config.toml
vocab_size = 2048
norm = "rmsnorm"
norm_eps = 1e-05
tie_embeddings = true
init_std_down = 0.0
beta1 = 0.95
lr_head = 0.00638
decay_shape = "linear"
batch_tokens = [16384, 32768, 49152]
doc_mask = true
dataset = "wikipedia_en"
Each number is 128 + 32 x the weight over its row's rms, rounded and kept within 0 to 255. Layers, rows and columns count from 0. The size above them is the row's rms in percent of the matrix's.

# layer 6 attention query, 96x96, rms 0.0656, rows 16-31,48-63,80-95, columns 48-95
size [ 82  99  93  95 148 101 108  98  95 107 112 107 127 140 111 133 103  85 100  98 159  92  92  97  83  94  95 125 107 145  93 107  84  91  98  90 127 102 111 146 103 118 102 127  98 233 118 112]
[[ 89 109  98 173 141 168 138  62 186 184 131  69 143 160 193 135 114 131 193 110 120 104  46 119 102 117 113 171 142 112  95 100 148 145 167  91 146  62  73  73 118 119 115 115 117 125 167 126]
 [146 179 100  62 123 131  68  93 137 114 150 108 159 147 143  94 133  96  80 170 126  84 154  92 119 112 108  71 169 196 134 151 119  63 130 146 116 175 160  91 166  95 131 121 170  64 139 104]
 [ 95 130 121 165 126 147  90 126 175 128  58  72 155  94 118 139  95 150  87 117 102 157 147 144 154 130 194 130 135 125 158 130 132 189 113 102 183 102 167 132 146 152 137 132 114 143 116 133]
 [122  79 174 118 141 109 142  72 117 118 156 131 171  85 116 163 145 121 128 143 102  97  94 156  89 132 138 120 102 134 193  90 121 121 155 127 127 168 141 168 125 144 131 182 108 143 106 107]
 [146 135  97 102 118  99 157 152 113 169 149 148  78 149 134 171  97 131 175 107 103 164 136 182 106 130 100 111 136 129 135  93 181 123  89 158 158 193  78 148 105  94 120 130 138 103 173 108]
 [134 115 103 179 127 156  91  72 163 164 171 134 119 130  93 157 175 125 144 163 157 163 118 171 192 186  95 188 195  77 126 133 107 126 106 116 147 112 129 121 104 136  48 126 116 123  74  94]
 [154 128  99  87 159 170  83 123 113 152 139 159  48 125 137 186 105 135 137 155 157 138 150 182  76 147 112 218 133 164 102 107 125 100 122 116 153 189 131 130 109  96 133 104 137  79 125 126]
 [128 138 127 135 160 134 155 152 133 123 111 185  96 110 135 156  66  64 108 177  74 158 148 155 144 153 163 131  94 125 128 150 152 114  97 102 101 139 178 181 177 176 165  67 130 119 104 122]
 [122  84 107 148 131 112 185 107 110 184 136 161 110  90 175 140  93 132  72 160 104 132 130 141 116  89 128 107 177 108 105 110 126 110 159  83 136 155 120 132 153  67 169 101 146 130 138 145]
 [123 144 122 234 121 120  52 161 127 129 146  55 144  85 135  99  66 137  83  77  81  98 167 119 139 130 133 142 182 169 135 133  85 118  76  78 115 144 115 120 129 112 112 124 140 115  94  81]
 [153 114 132  93  86  93 158  92 139 122 116 124 160 154 142 159 162 144 158  47  75  80  95 131 199 125 119  99 101 141 150 107 119 128  61  94 123  95 149 127  60 106  99 138 153 127 144 124]
 [189  98 158 119 174 143  88 114 105 122 148 117 152 101 139  97 160 178  69 121 125 109 119 174  84 160 132 104 144 130 158 116 117 147 162 137 159 154 144  94 103 172 130  79  78 119 111 155]
 [116 145 113 146 169  79 187 106 140 116  85 127  97 177 192 126 102 150 149 106  96  76 110 143 120 154 178 148 117 160 137 124 166 137  82 140 143  76 135 113  94 128 112 135 146  89 177 124]
 [133 159 103 124 183 177 144 151 134 131 125 106 104 121 134 155  89 185 203 145  84 123 171 182 144 182 165 138 127 163 130 149 160 103 119  65 172 130 214 110 106 117  85  72 130 132 109 150]
 [ 71 137 110 123 101 143 115 143 187 141 107  85  74 148 125  76 135 166 171 117 102 106  57 129 122 168 149 162 130 139  98 139 143 130  50 147 184  96 115 128 132 130 102 185 135 126 132 146]
 [172 116 133 126 125 135 129  95  79 130 125  85 116 137 109 146 129  96 152 147 107 127 174  56 112 132 132  97 112 132 135 153 156  74 143 119 142  76 115  97  63 137  89 199 121 141 185 166]
 [134 124 108 161 133 139 146 131 146 166  99 153 105 122 187  77 110 196 143 127 103 141 124 130 151 159 151 146 134 104 111  78 102 127 109  69 118 197 132 107 132 151  91 113 138 159 160 129]
 [162 194  99 105 130 112 123 104 149  51  73 158 165 113 158 115  92  93 111 171 147 185 145 140 175  91 122  99 118 200  81  74 154 106 106 154 149 137 202 130 102  57 123 138 109  93 178  69]
 [151  95 134  63 127 135 178 115 111 192 101  73 139 114 156 112 127  92 132 127  80 116 124 138 137 127 150  59 135  77  71  98 151 160 153 145 140 107 104 113 136 100 136 156 159 169 151 182]
 [124 140 101 137 110 113 155 110 109 106 125 127 186  86 104 121  90 105  71 113  84 146 116 150  98 138  95 162 120 126 101  91  99 117 160 106  96 151 208 127 149 137 154 172 146 172  83 118]
 [189 152 139  98  93  93 131 153 171 119 142 115  88 157 164 120 147 146 180 111 114 144 138 141 176 140 151 113  68 139  78  86 157 141  76 109 131 134 128 129 100  47 104 167 153 137 130 154]
 [ 91 136 133  91 101 140  74 132 116 197  92 137 121 149 132 129 138 166 129 152  73  94 106 154 106 101 149 146 141 187 125 160 146  91 111 105  87 164 104 103 125 124 122 108 110 156 157  81]
 [109 167 123 130 110  84 110 150 159  95 153  92 140 115 112 127 145 163  81 164 109 124  86 139 107  54  55 191 178 121 138 117 108 122  79 128 123 160 152 120 188 148  77  70 130 108 155  46]
 [205 106 123  84  99 102  92 117 107 134 126 148 104 152 139 157  75  88 150 122 105 136 164  82 110 150 116 147 180 146  64 122 166 124 205 117 159 109 130 147 106 120 146 120 167 151 183 172]
 [185 115  87 125  86 124 138 111 129  76 179 159 114 158 176 124 194 116 131 129 167  87 131 143 134 130 113 166 116 115 145  90  96  91 111 136 156 160 121 117 184 134 156 133 109 131 109 123]
 [169 135 187 149  90 180  66 167  90 160 135 140 166 139 145  89 142 182 147 154 146  93  79 157 129 138  66 117 103 126 139 122  86 144 110 167 118 118 169  89 121 130  50 131 113 173  95 151]
 [194  93 137 115 104 102  91 176 114 152 136 159 169 204 170 140 174  97 164 164 119 172  82  85 158 120 211 146 111 130  66  79 142 111 139 129 150 115 159 145 149 114 175  86 107 195 145 118]
 [148 187 173 117 106  77  92 129 101 133 100  97 125 103 176  84 143 130 151 114 109 166 133  99 174 170 123 151  66  90 101 156 158 127 168 128  55 131 129 127 108 109 104 130 152 164 132 130]
 [108 163 133 153 116  97  97 166 157 109 123  32  60 134  95 157  94 196 114  99 143 124 102  91 120 118 108  30 116 148  82 122 160 169 133 149 121 151 134 144 134  98 168 170 114 139 139  87]
 [148  70 117 146 159 155 106  99 133  89 182 120 126 141 111  96  62 148  85 162 194 106 116 143  93 111 126 156 188 161 112 156 107 154 107 112  78  99 229 130 145 139 102 114 141 129 127  62]
 [142 131 100 106 145  91  96 182 134  84  92 120  84 105  55 116  80 182  48 150  99 135 138 179 139 145 173 154 138 113  84 166 112 145 123  90 113 162 115 100 195 138 134 121 156 107 197 105]
 [152 141 159 184 109 139 101 149 125 162 194 112 169 156 155 148 138 118 199 183 133 173 136  74 156 129  75 136  99 132 151 167  95 155 134 158 134  88 140 142 101 181 158  90 174 117 117 145]
 [157 166  72  90 115 167 131 128 143 129 137 127  97 131 150 126 186 150 109 107 165  76 147 196  81 128 133 190 160  88 126 181 122 111 122  97 126 137 180 108  97 100 130 145 118  95 167  95]
 [152 155 107 120 160 149 116  96 158  89 115 171  52 132 141 200 187 149 124 157 142 216  89 196  78 145 126 148 128 161  60 114 145 107 155 129 141 127 137 107 156 111  97 140 166  96 156 131]
 [151 155  90 156 124 137 137 181 110 218  92 104 175 119 118 158 112 178 186 142  87 116 123 136 142 151 138 142  84 125  44 149 147 218 119 130 141 129 117 106  94 112 156 136 102 144 130 154]
 [ 70  67 158 151 141  92 143 111 134 134 142 112  60  98 137 118  86 161  97 112 148  75  88  94  99 140 123 133 122 187 159 112 121 103 155 125  95 188 167 173 146 186  99 121 112 110 131 106]
 [ 86  82  80 101 109 142 112  81  99 108 120 183 129 134 150  63 183 120 136 146 143 117 151 123  83 156 167 124 118 147  77 139 175 127  98 119 131  76 106 125  89  83  74 103 140 105 134 124]
 [ 93 134  83 142  63 173 156  83 138 107 110 133 130 121 171 113 140 111 101 126 130  95 111 200 123 173 188 194 170 139 115 107 118  95 111 157 125 144 172 105 176  87 141 137 109 146 102  58]
 [ 93 147 105 163 110 102 139 158 101 157 126 191  96 123 170 117 105 115 121 122 119 152 136 174 129 110 222 133 157  98  80  98  88 164  99 157 155 161 108 149 169  69 186 162 118 152  77 112]
 [165 139 127  83 122 128 141 153 109 172 100 118 180 114 131 154 181 120 186 144 104 136 147 108 171 132 170  70  94 151  88 141 176 156 101 175  98 126  64 139  62 127 133  91 168 121 126 113]
 [ 98 112  74 127 149  74 175 172 145 179 114 145 126 172 150 152 160 146 125 188 126 127 129 162 169 110 165 142 159 139  77 115 129 144  85  82 157 191  95 135 124  96 157 141 119 130 132 139]
 [160 134 184 143  73 102 139 168 146 125 141  80 109  98 112 126 202 120 127 101 145 122 111 126  99 107 126  69 120 114 148 126  73  49 191 186 128 161 114 156 128 150  85 121  55 122 128 172]
 [130  88 124 140 106  96  86 112  99 152 110 105 156 226 184 129 142 137 184 159 124 134 141 105 168 166 106 145 101 145 153 109 177 148 110 113 170 123  71 143 115  63 132 124 135 166 117 149]
 [101 174 124  82 120 111 145 138 111 105 134  86 100  98  94 126 119 113 127  98 141 136  75 114 107 121 160 141 131 115 132 103 183 131 136 159 121 174 113 135 159 192  90 158 147  80 127 158]
 [117 116 101 179 155 123  82 118 161 146 114 177 140 153 164 118 127 123 158 156 181 142 186 105 115 134 144 154  72 165  66 137 124 175 141 117 162  65 114 120 172 148 147  60 137 119  84 121]
 [146 126 145  84 116 127 127 169 110 170 120 118 144 142 145 159 106 107 131 134 108 141 158 156 223 114 131  88 141  95  46 102 172 186  99 131 144 148 117 127 105 112 122 104 132 146 136 142]
 [125 105 102 137 113 113 109 112 185 125  92 140  71 129 117 110  74 159 139 142 108 112 187 105  91 142  89  85 191  99 158 134 102  83 126 116  68 158 134 135 182 141 133 158 162 164 163 141]
 [123 119 112  99 151  73 174 157 148 130 173 108 181 126 104 121 114  70  99 133 130 127 212 131 153 158 122 121 162 103 157 138 139 117 149 154 124 142 165 132 106 149 131 117 152  58  98 162]]
# layer 6 attention key, 32x96, rms 0.055, rows 16-31, columns 48-95
size [102 107  94  98 106  97 102  99  93  91  98  90  79  97 111 111]
[[ 98 138  92 140 132  85 113 201  91 174  88 114 152 156 168 144  69 133 152 177 152  65 125 133 139 167  98 138 165 123 128 167 148 152  82 161 132 188  95 152  71 102 193  95  60 173 132 117]
 [ 77 187 114 124 204 104  91 128 164  89  88 142 117 147 100  84 160 125 129 116 174 155 142 122 130  73  95 197 178 118 140 113  97 122 157 102  71 193 126 106 174 150  74 147 177 134 120 141]
 [167 207 118 159  61 117 108 136  54 154 114 142 159 153 155 116 147 184 161 139 138 170 143 139 164 100 153 132 115 103  65  65 132 124 134 158 148 130 132 148  67 148 131  77 123 108 172 103]
 [106 116 172 126  98  95 133 130 108 140 132 199 131 102  84 129 151 161 121 100 111 104 127 103 126 127 162 153 116 181 100 185  89 115 183 168 124 128 163 128 135 120 111 147 162  85 101  95]
 [ 77 120 105  72 179 157 159 173 151 147 111 145 168 151 131 140 148  82  64 176 133  95 141 159 152 109 114 109 177 145 100  95 104 132 156 112 176 122 127 147 132 105 123  36 114  84 137  72]
 [161 156 140 134  88 147 109 123 142  73 158 121 117  88 166  91 113 140 116  93 207 143 119 144  95 125  60 144 154 128 100 118  90  96 172 106 100 162 132 118 123  91  98 156 151 170 129 126]
 [144 100 106 123  77 132 181 143 150 118  78 157 129 119 124 108 152  54 120 126 187 178 149 120 123 162 107 146 132 113  57 100  67  91 138 163 148 140 147  89 139 141 100 127  42 131 120 128]
 [108 206 143  94 118 124  94 135 167  95  95 117 167 169  93  44 120 140 172 115 109 116 115 144 163 131 166  87 148 150 181 121 170 157 159 109 124 101 100 149  81 148 164 118 152 133  75 161]
 [133 108  49 106 159 110 103 100 110  98 175 160 130 140 171 110 118 126 123 113 175 119  89 173 146 155 164 143 159  85 108 117  87  69 127 171 127 155 143 133 153  93 115 107 100 130 118  76]
 [155 122  94 136 125 145 118 151 172 127 124 138  85  85 148 173 155 119 102  84 185 163 125 132 154 117 140  72 150  60 150 145 158 127 210 114  98 136 143 123 147 141  85 165 104 199  94 140]
 [192  69 149 147 128 122 137  75 135 144 122 193  96 111 172  85 148 116 131 116 166 129 160 123 126 116 156  70 208 182 181 107 168 110 199 102 131 152 102 142 117 103 178  78 182 112 197 106]
 [116 126 124  66 137 173  81 146 151 129  37 127 125 121 175 168 130 159  31 129  83 166 117 125 127  75 102 121  91 160 167 158 175 137 163 147 114 145 147 147 111 105 119 131 142 150 111 173]
 [105 135 177  80 122  83 132 146 108 153 191 172 135 101  57  65  57  94 119 128 142 147 148 110 140 113 166 100 148 120 107  85  97 128 149 121 119 109 108 166 101 130 160 104 152 120  85 123]
 [ 71 134  98 131 100 116 108 142 189 130 111 118 104 132 138 107 141 145  74  94  80  96 141  79 101  81 127 159 144 185 159 123 152  92 118 141 147 147 179 179 149 154 119 120 110 101 132 141]
 [122 129 130 117 115  74 122 113 141 120  85 126 139 150 115 157 170 154 145  99 102 106 104 105  68 101 145 100  73 157 171 132  62  47 150 147 134 148 100 127 173 149 134 122 135 149  83 109]
 [166 133 117 174 102 106  84 165 112 129 107 111 120 158 176  96 132 147 133 102 112 124 114  87 148  71 114 156  49  45 109  86 126 125 126 118 139 101  43 133 103  80 145 114 153 169 160 204]]
# layer 6 attention value, 32x96, rms 0.0481, rows 0-18, columns 48-95
size [102  97  99 106 107  95 102  94 107  97  91  94 103 106 100 102 101 108  93]
[[119 101 148 116  98 173  59  89 177  67  89 108 154 145 134  97 123 159 124 137 103 142 192 169 119 137 152 118 161 137 115 122 173 148 149 121 105 102 142 124 142  82 110 163 117 158 212 113]
 [142 122 146 116 106 103  73 109 116 162 161  90 143 152 158 139 104 195 105 152 144 136 103 160 128 101 155  71 171 154 135  77 158 111 131 189 126 109 129 155 107  51 148 148 124 113 114 139]
 [163 177  81 111 108 115 144  70 154 116 120 104 138 144  77 142 186  96  76 114 122 133 149 166 126 143 149  68 161 178  99 154 105 118 137 143 134 112 155 137 126 127 149 185 102 145 178 164]
 [140 123  82 144 175 147 104  76 134 126 105 143 122 135 108 181 145 207 159 103 134  93  76 132 136 128  85  84 158 141 139 156 162 133 116 160  91 126 172 156 124 122 126 117 122 118 108  97]
 [116 117 136 172 141 166 161  89 103 118 107  95  55 108 113 126 152 127 111  60 138 100  98 127 123 189 155 134  80 135 148 145 119 162 176 123  66 104  87 103 126 110 139 162  92 125 164 162]
 [148 146 128 149 106  90 130 134 140  83 186 126  72 118 133  58  90  87  85 109  65 121  69 226 142  77 148 130  97 119 150 138 156 116 152 110 119  65  72 115 170 168  77 122 180 135 160 119]
 [ 88 175 163 149 159 147  68 144 164 137 186 143 134 129 125 168 118 132 116 126 131 129 151 139 155  94  91 174 161 167 138 151 135 128 132 175 170 184 168  94 136 150 147 136 106  88 115  91]
 [171 125  99  91 131 105 108 128 159 125 130 159 143 133 139 117 115  89 132 149 112 165 139 128  83 168 107 116 130  87 107 149 191 146 178 109 192 108 149  85  83 137  56 119 106  87 127 123]
 [120 175 125  90 132 112 161 101 141 110 114  86 148 191 180 137 154  82 124 124 133  50  93  87 165 105 199 138 159 147 146 120 152 103 124 150 158 125 138 134 160 110 105 179  82 120 156 127]
 [125 124 139 126 109 142 156 150 116 158 152 152 150 130 149 185 150 166 120 104 147  98 145 129 155 141 144 145 132 165 120 146 136 132 131 127 219  92  78 118 122 123 174  50 152 125 131  47]
 [115 152 119 125 130 110 100 166  79 185 132  45 121 169  62 126 147 108 182 163 153 103 169 153 169  98 130  66 160 130 152 200 100 129  98 105 132 125 141  80 119 136 105 167  64 179  91 107]
 [139  82 173 147  93 139 135 157 107 147  63 107 163  77 154 120 147  89 112 139 126 190 156 137 112 163 178 117 124 129 144  64 120 109  84  74 146 165 138  67 148 146 142 116 127 169 203  94]
 [ 87 129 111 149 115 175 129 117 105  92 124  87 119 112 103 115  89 155  74 100 153  91 163 145 157  63  86 144 100 116 118 184 160 165 168 185 112 119 170 125 151 109  86 124 183  42 119 130]
 [112  86 127 133  98 129 147 100  87 140 145 134 103 105 177 121  74  66  93 146  99 174 126 147  87 163  16 109 132 141 174  76 148 156 107 147 194 122 105 136 106 123 177 157 117 156 187 172]
 [120 149 107 167 112 140 126 148 119 119 144 147 132  77  73 133 164 138 107 120  94 154 135 150 104 140 137 171 161 175 126 193 142 160 103  95 103 166 110 150 135 109 156 126  97  88  95 124]
 [169 178 122 126 114 206 100 121 208 115 141 162  99 114 108  99 146  94 135 161 142 146 109 180 147  99 127 141 118  93 163 109  95 161 113  93 117 138 141 152 157 116 162 132 130 128  84 155]
 [119 126 142 116 127 130 124 148  69 218 130 161 140 114 162 214 130  99 160 173 115 141 161 131  56  60 128  93 184 103 143 157 155  73 112 111 108 132 111 154 111 105 174  84 172 116 125 104]
 [152 139 132 148 103 110 149 139 159  98  94 141 126  94  80  85 147 135 149 137 189  84 139 134 104 107  87 127 124 145 133 117 145 144 135 141 163 163 108 130 120  82 131 175 150 145 185 109]
 [144 123 156 129  93 177  98 109 142  93 153 128 162 157 183 166 180  98 158 114 148 158 128 129 135  91 112 131 164  85 127 126  89 111 107 148 108 177 167 142 181 142 160 154  85 204 145 124]]
# layer 6 attention output (transposed), 96x96, rms 0.0994, rows 0-18,32-49,64-81, columns 48-95
size [104  92  99 113 118  97 109  93  93 102  89  96 104 118 103  99  92 103 107 110 105  95  96 102 103 100 108 115 101 100 106 107  99 110 118 122 108  86 102  90  89  96  92  96  85 106  82  92  90  82  98  86  83  91  97]
[[120 132 191 152 123  96 157 107 103 142 113  87  78 152 103 157  72 145 144 131 127 100 111 129 122 113 134 107  93 125 147 164 112 130  89 170 160 157 119 128 106  97 142 106 153 113 122 112]
 [138 117 129 139 129 135 147 126 137 157 118 163 117 110 130 111 101 115 147  60  34 130 123 111  81 150 132 106 124 138  97 105  49 139  92 100 143 138  87 130 155 118 106 119 133 226 144 132]
 [165 102 145  94  85 157 145 124  90 108 160 102  91 104 183 146 116 147 108  95 148 101 134 201 179 147 171 117 104 185 106 116 102 124 107 146 173 153 132 144 119 117 141  83 134 170 145 110]
 [128 142 121 103 160 142 151 141 132 175  66 125  98 146  94 154 122 135 129 147  87  98 169 132  94 132 140 153  94 136  93  88 179 136  92 148 191  53 167  73  98 159 139 170  95 127 188  90]
 [135 120 154 167 103 208 169 161  93 110 110 181 148 178 101 157 127  63 160 159 129  95 100 132  98  68 157 176 118 126  90 128 127 199  56 110 152  94 134  93 115 127 145 129 132 151 147  49]
 [101  83 160  67 180 145 160 190 120 187 156 136 121 168 143 118 136 164 148  79 127 134  97 125 163 142 139 106 203 183 173 116 169 117 160 176 130 118 154 160 101 123 140 169  71 124 156  99]
 [144 114 127 120 126 121  95 105 112 152  80  72 124 118 140 108  84 160 150 181 134 119 167 156  96 156 143  76 161 170 168 162 113 126 141  87 174  91  80 136 113 142 118 144 139 128 157 118]
 [143  90 134 152 163 145  96  87 102  99  80 145  94 132 125 142 129 121 134  43 138 115 123 129 146 126  77 112 115 134 148  57 165 118 123 187 118 231 144  96 228 111 129 104 124 124 135 153]
 [ 82 112 143 150 117  93 116 143 157 162 158 137  58 124  72  81 127 127 121 144 154 106 135  75 169 135 138 130 156 181  99 155  39  91 123 136 142 122 157 150 137 103 109 110 162 132 121  89]
 [139  97 133 133  65 163  96 111 117 142  72 131 168 181 146 126 164 169  90 116  75 223 172 105 100 196 126 181 124 113 130 144 118  93 173 133 105 131 138 159 177 152 123 178 115  55 148  97]
 [119 135 125  90 217 217 108 101 141 107  91  47  86  88  87 140 137 145 100 146 151 152 119 129  95 138 157 114  99  95 153 122  94 168 129 187 137 186 152 103 131 122 148 141 104 135 104 159]
 [120 131 144 152 107 110 109 102 160 112 164  88 192 115  92  86 165 179 102  97 110 154 202 133 143 121 114 142 108 140 152 178  97 129 201 147  62  87 129 137 131 119 144 128 153 136  40 106]
 [142 168 144 137 113 144 122 130 110 180 126 131  97 137 168 136 170  97 218 118 113 142  99 110 130 178  91 160 117 169  86 140 137 166 126 122  99 138  90  93 103 103 200 126 114 115 158 120]
 [180 134  98 141  82 159 142  93 168 116 161 135 177 100 173 104 147 123 160 167 139 110 189 117 203 114  51 140 191  83 102 112 165 151 133  91  87 183 162 118 112 131 132 106 139 102 149 110]
 [186 140 159 120 132 124 170  60 169 156 121 123 157 138 120 166 105 194 123 128 133 156 138  79 117 161 133  88 105 161  83 146  62 115 133  77 123  97 115 116 133 118 128 134  89  94 142 148]
 [154 129 151 147 152 129 147 181 123 162 110  94 110 170 143 153 117 141 108 107  83 158 125 137 120 134 129 109 163 150 102  53  91 124 177 129 132 121  71 127  89 178 116 175 122 134 151 124]
 [130 149  91 161 129  91 116 111  98 110 110 158 164 115 131 125 182 117  82 122  98 113 129 108 160 163 104 156 120  86 116 152  91 114  63 182 173 148 172 163 155 150  74 114  83 122  74 138]
 [104 153 138 128 104 147 149 219 118 129 143 184 144 137 233 107 137 150 138 116  91 157 145 149 181 166 137 114 122 150  95 121 158 158 123  96 123 151 122 100 158 103 154  75  81 130 179 141]
 [ 85  89 108 121  64 127 120 142 129  66 113 162 118  96 146 175 135 180  85 143  99  73 140 106 146 156 151  69 125 107  60 106 113 149 177 139 150 115  89 111 148  49 100  79 147 129  99 186]
 [122 148 106  88 119 110 115  96 155  79 113 140  66 146 126 149 111 117 150 117 129  83 138 167 136 151 155 124  89  83 235 180 110  98 140 152 138 103  78 164 123 104 172 123 124 114 167 162]
 [112 164 102 157 133 121 155 149 127 152  85 166 166 129  63 140 194  84 166  92  97 104 139 143 108 137 136 137 133 143  87 115 204 175 112 135 123  97 125  75 107 104 123 108  67 158 127 101]
 [143 132 161 123 188 101 148 165  97 156 195 133 148 144 191 130 113  60 146 111 160 161 177 139 151 136  88  82 104 209 122 153 153 120 118 115 145 156 118 151 109 119 123 114 139 115 101 127]
 [ 85 131  99  91 189 122 149 165 110 146 144  78  15  90  82 172 145 103 121 107  75 151 167 139 137 133 123 161 143 128  93 106 145 106 121  78 155 139 156 105  85 133 116  90 109 120 163 113]
 [147 162  81 137 200 175 121 159 131 125  90 154 134  87 105 180 144 141 133 108 124  63 127 165 120  64 116 109 107 117 127 111  92 180 127 161 178 126 125 103 135 153 140 135 181 143 198 135]
 [ 98 197 138  48 124 118 160 131 184 139 141 150 120 167 122  91 154 181 168 134 111  78 147 141 154 136 142 138 160 131 107 120 150 170 110 152 183 148 121 116 118  81 145 153  88 124 169  96]
 [ 95 120 119 102 144  99 110  71 110 122 146 162  68 158 102 115 165 135 174 127 141 175 110 127 156 196 135 131 110 126 163 141 125  73 179 161 128 140 137  95  95  98  86  83 125  86 107 118]
 [166  60 162  88  66 153 171 147 149 102 124 131  81  79 173 133  59 150 136 119 134 128 168 159 127  79  94 122 131 100 126 150 107 170 174 130 179 183 105 136 163 109 105 133 139 107 127 129]
 [128 110  96 197 140 127 147 136 144 202  36  92 108 111 125 108 147 132 139 138 172 129 157 148 159  98 161  92 137 162  47  70 162 113 137 111 172 105 137 121 137 110 138 135 177  64 151 137]
 [137 101 164 150  74 184  85  91 102 125 160 130 163 122  74 150 161 115 124 130 143 132 160 101  59 111  86 153 170  81 132 155 115 133 189 132 126 125 111 134 125 134 162 143 149 182 135 102]
 [ 94 123 186 171 169 122 141 146 123 188 197 125 102 122 130 109 169 132  87  99 178 187 124  70 105 116  85 126 153 146 149 105 121  90  82  92 136 126 122 113  91 156  70 118 144  90  86 139]
 [114 115 126 141  93 173 110 115 153  93 222 190 169 108 152  75 137 199 149 122 164 152 156 150 133 169 119 163 115 126 202 160 107 150 159 165 106  93  87 101 125 103  91  95 121 168  71 116]
 [ 57 137 120  91 115 110 113 104 142 146  85 137  91 137 110 143 172 144 171 116  71  93  90 179 124 154 136 181 133 127  80 106 149 172 143 107 182 129 162  61 108 162 143 144  91  71 163 124]
 [162 122 182 114  47 159  78 108 148  54  87  92 112 128 119 157 114 133 125 137 162  70 180 120 171 111 123 133 128  65 169 104  65  82 185 163 126 132 160 178 114 131  96 133 138 125 144 103]
 [122  98 167  99 147 129 118 111 122  88 159 124 146 115  86 146 153 161 159 195 158 130 143 164  92 214  95 176 143 136 130 154 105 105 122 139 166 163 123 142 121  81 122  92 113 139 126 111]
 [107 128 175 176 163 105 207 130 118 103  89 121 131 166 150 159 151  99 126 190 118 136 121 153 116 121 135 112 172 187 111  84 125 175 122 138 137 119 162  98 142 115 105  91 125 131 161 103]
 [153 110 169 135 107 140 143 162  88  99 117 161 152 114  91 165 101 152 157 116  92 115  82 124 123 135 111 157 161  76  64 118 103 125 101 178 139  95 163 164 179 160  72 108  51 109 120  64]
 [ 56  97 137 170 118 100 166 177 114 144 174 133 127  91 152 174 150 120 122  91 162 126 118 101 172 129 187 115 139  95 119 116  62 118 131 163 113  96 152 114 159  98  56 130 121 123 126 135]
 [140  99  76  89 134 106  59  82 178 136  74  88 123  97 162  92  99 139 122 169 139 135  64 156 134 134 168 166 161 143  95  55 101 108 154 161 165 159 113  60 178 147 179 132 161 139 157 198]
 [107 107 145 142 146 110 115 174 120 140  71 104  95  90 135  68 150 107 109 121 196 127 125 141 151 144 121 110  56 117 120 124  88 145 163 149 140 127 188 114 118 152 132 194 130 104 163 158]
 [126  64  89 140 119  99  98 203  94 125 196  96 108 131 121  86 114 182  87  80 142 128 139  66 163 102 128 162  62 161 161 158 160 119 124 103  91 123 116 129  81 101 161 142 161 137 143 170]
 [109  84 124 109 120 116 124 150  81 163 111  60 142 100 134 107 135 144  96 123 202 166 160  76  87 103 141 133  75 143 174 162  92 115  58 143 138  56  96 180 134  75 105 120 160 188  89 179]
 [204 131 151 183 112 129 125 102 120 119 104 201 141 125  80 176 177 150 155 163  73 120 102 147 105 110 141 147 107 117 141 145 145 181 149 116 139 143 138  72 127 128  80 136 127 156 121 119]
 [197 162 147  89 104 131 103 123 140  41 133 160  97 106 142 156 134 155 130 184  73 141 135 171  88 148 112  95 186  75 131 111 119  73 178 163 103  54 139 106 141 144 140 101 182 139 141 137]
 [158 125  97  78 145 157 135 169  95 187 172  74 119 134 147  84 136 117 100 133 183 140 151  80  95 145 146 109 128 103 126 126 116  61 145  93 105 116 115 165 173 182  88 150 141 100 137 148]
 [ 72 138 125  98 137 119 138 161 114 128 186 128 101 110 102 186 121 152 155  54 110 143  84 115 174 132 144 107 153  81 133 162 104 114 103 158 157 155 112 210 103 140 111 180  67 151 158 146]
 [134 169 145 137  48 114 127 141 167 110  94 206 101 103  94 101 118 148 111 151  88 151  59 105 160 174 147 194 156  90  99 113 116 121 145 133 195 141 105 128 172 104 141 140  67  67 189  95]
 [103 129 143 151  77  95 176 130 126  63  86 102 135 140 120 130 113 108 144 121 156 101 134  53 158 108  93 154 113 157 160  54 139 129 135  91 171 125 117 176 146 128 106 137 178 123 175  93]
 [124  76  87 157 201 106 138 137 128 142 152  78 116 102 132  90 124 144 119  55 185 141 217  49 189 156  99 162 126 110 137 109 132 109  66  89 166  96 101 190 115 186 140 137 136 121 111 153]
 [131 168 175 149 116 144 136 131  87  86 126 122 109 135 123 127 168  84 143 170 229  86 207  49 170 147 143 165 166 100  93 112 151 137 112 113 128 126 126 124 121  76 151 122 135 181 132 158]
 [132  81 143  91 123 107  78 122 141 106  71 195 117 134 143 159 161 160 156 195 156 171  86 116 176 129 100 106 104 104  48 147 118 120 161 161 102 134 112 124 154 110 116 193 205 108 143 118]
 [156 125 102  91 138 134 122 102 151 139 112 178 135 160 147 159 172 150 203 126 114 186 173 111 147 137 113  97 135 146 163 171 112  97 161  98  89 114  82 119 112 204  79 210 164 180 109 143]
 [116 118  99 143 158  98 152 161 126 130 134 103 125  99  66 157 144  84 167 140 138 108 118  49 108  82  93 131 101 158  64  73  91 125 135 108 119 148 150 103 109 123 136 120 138 135 197 119]
 [148 117 162 129 201 164  91  95 145 133 154  82 142 119 102 100 143 130 173 168  87 125 151  87 121 134  69 114 161  77 140 105  71 139 159  90 126 153 156 168  99 174  68 136 115 189  88 144]
 [ 84 170 170  83 115  99 158 111  79 138 124 147 138 127 131 141 147 130 157  80 127 151 137 121 174 116 108 116 138 191  84  68 103 121  55 130 153 108 133 107 142 129 127  82 140 102 181 130]
 [ 82 126 108 189 141  65 130 150  93  93 149  44 111 196 162 141 116 120 150  79 141 109 163 105 144 156 161 144 135 149 129  98  77 126 127 142  87 173  77 171 154 105 211 157 138 116 160  74]]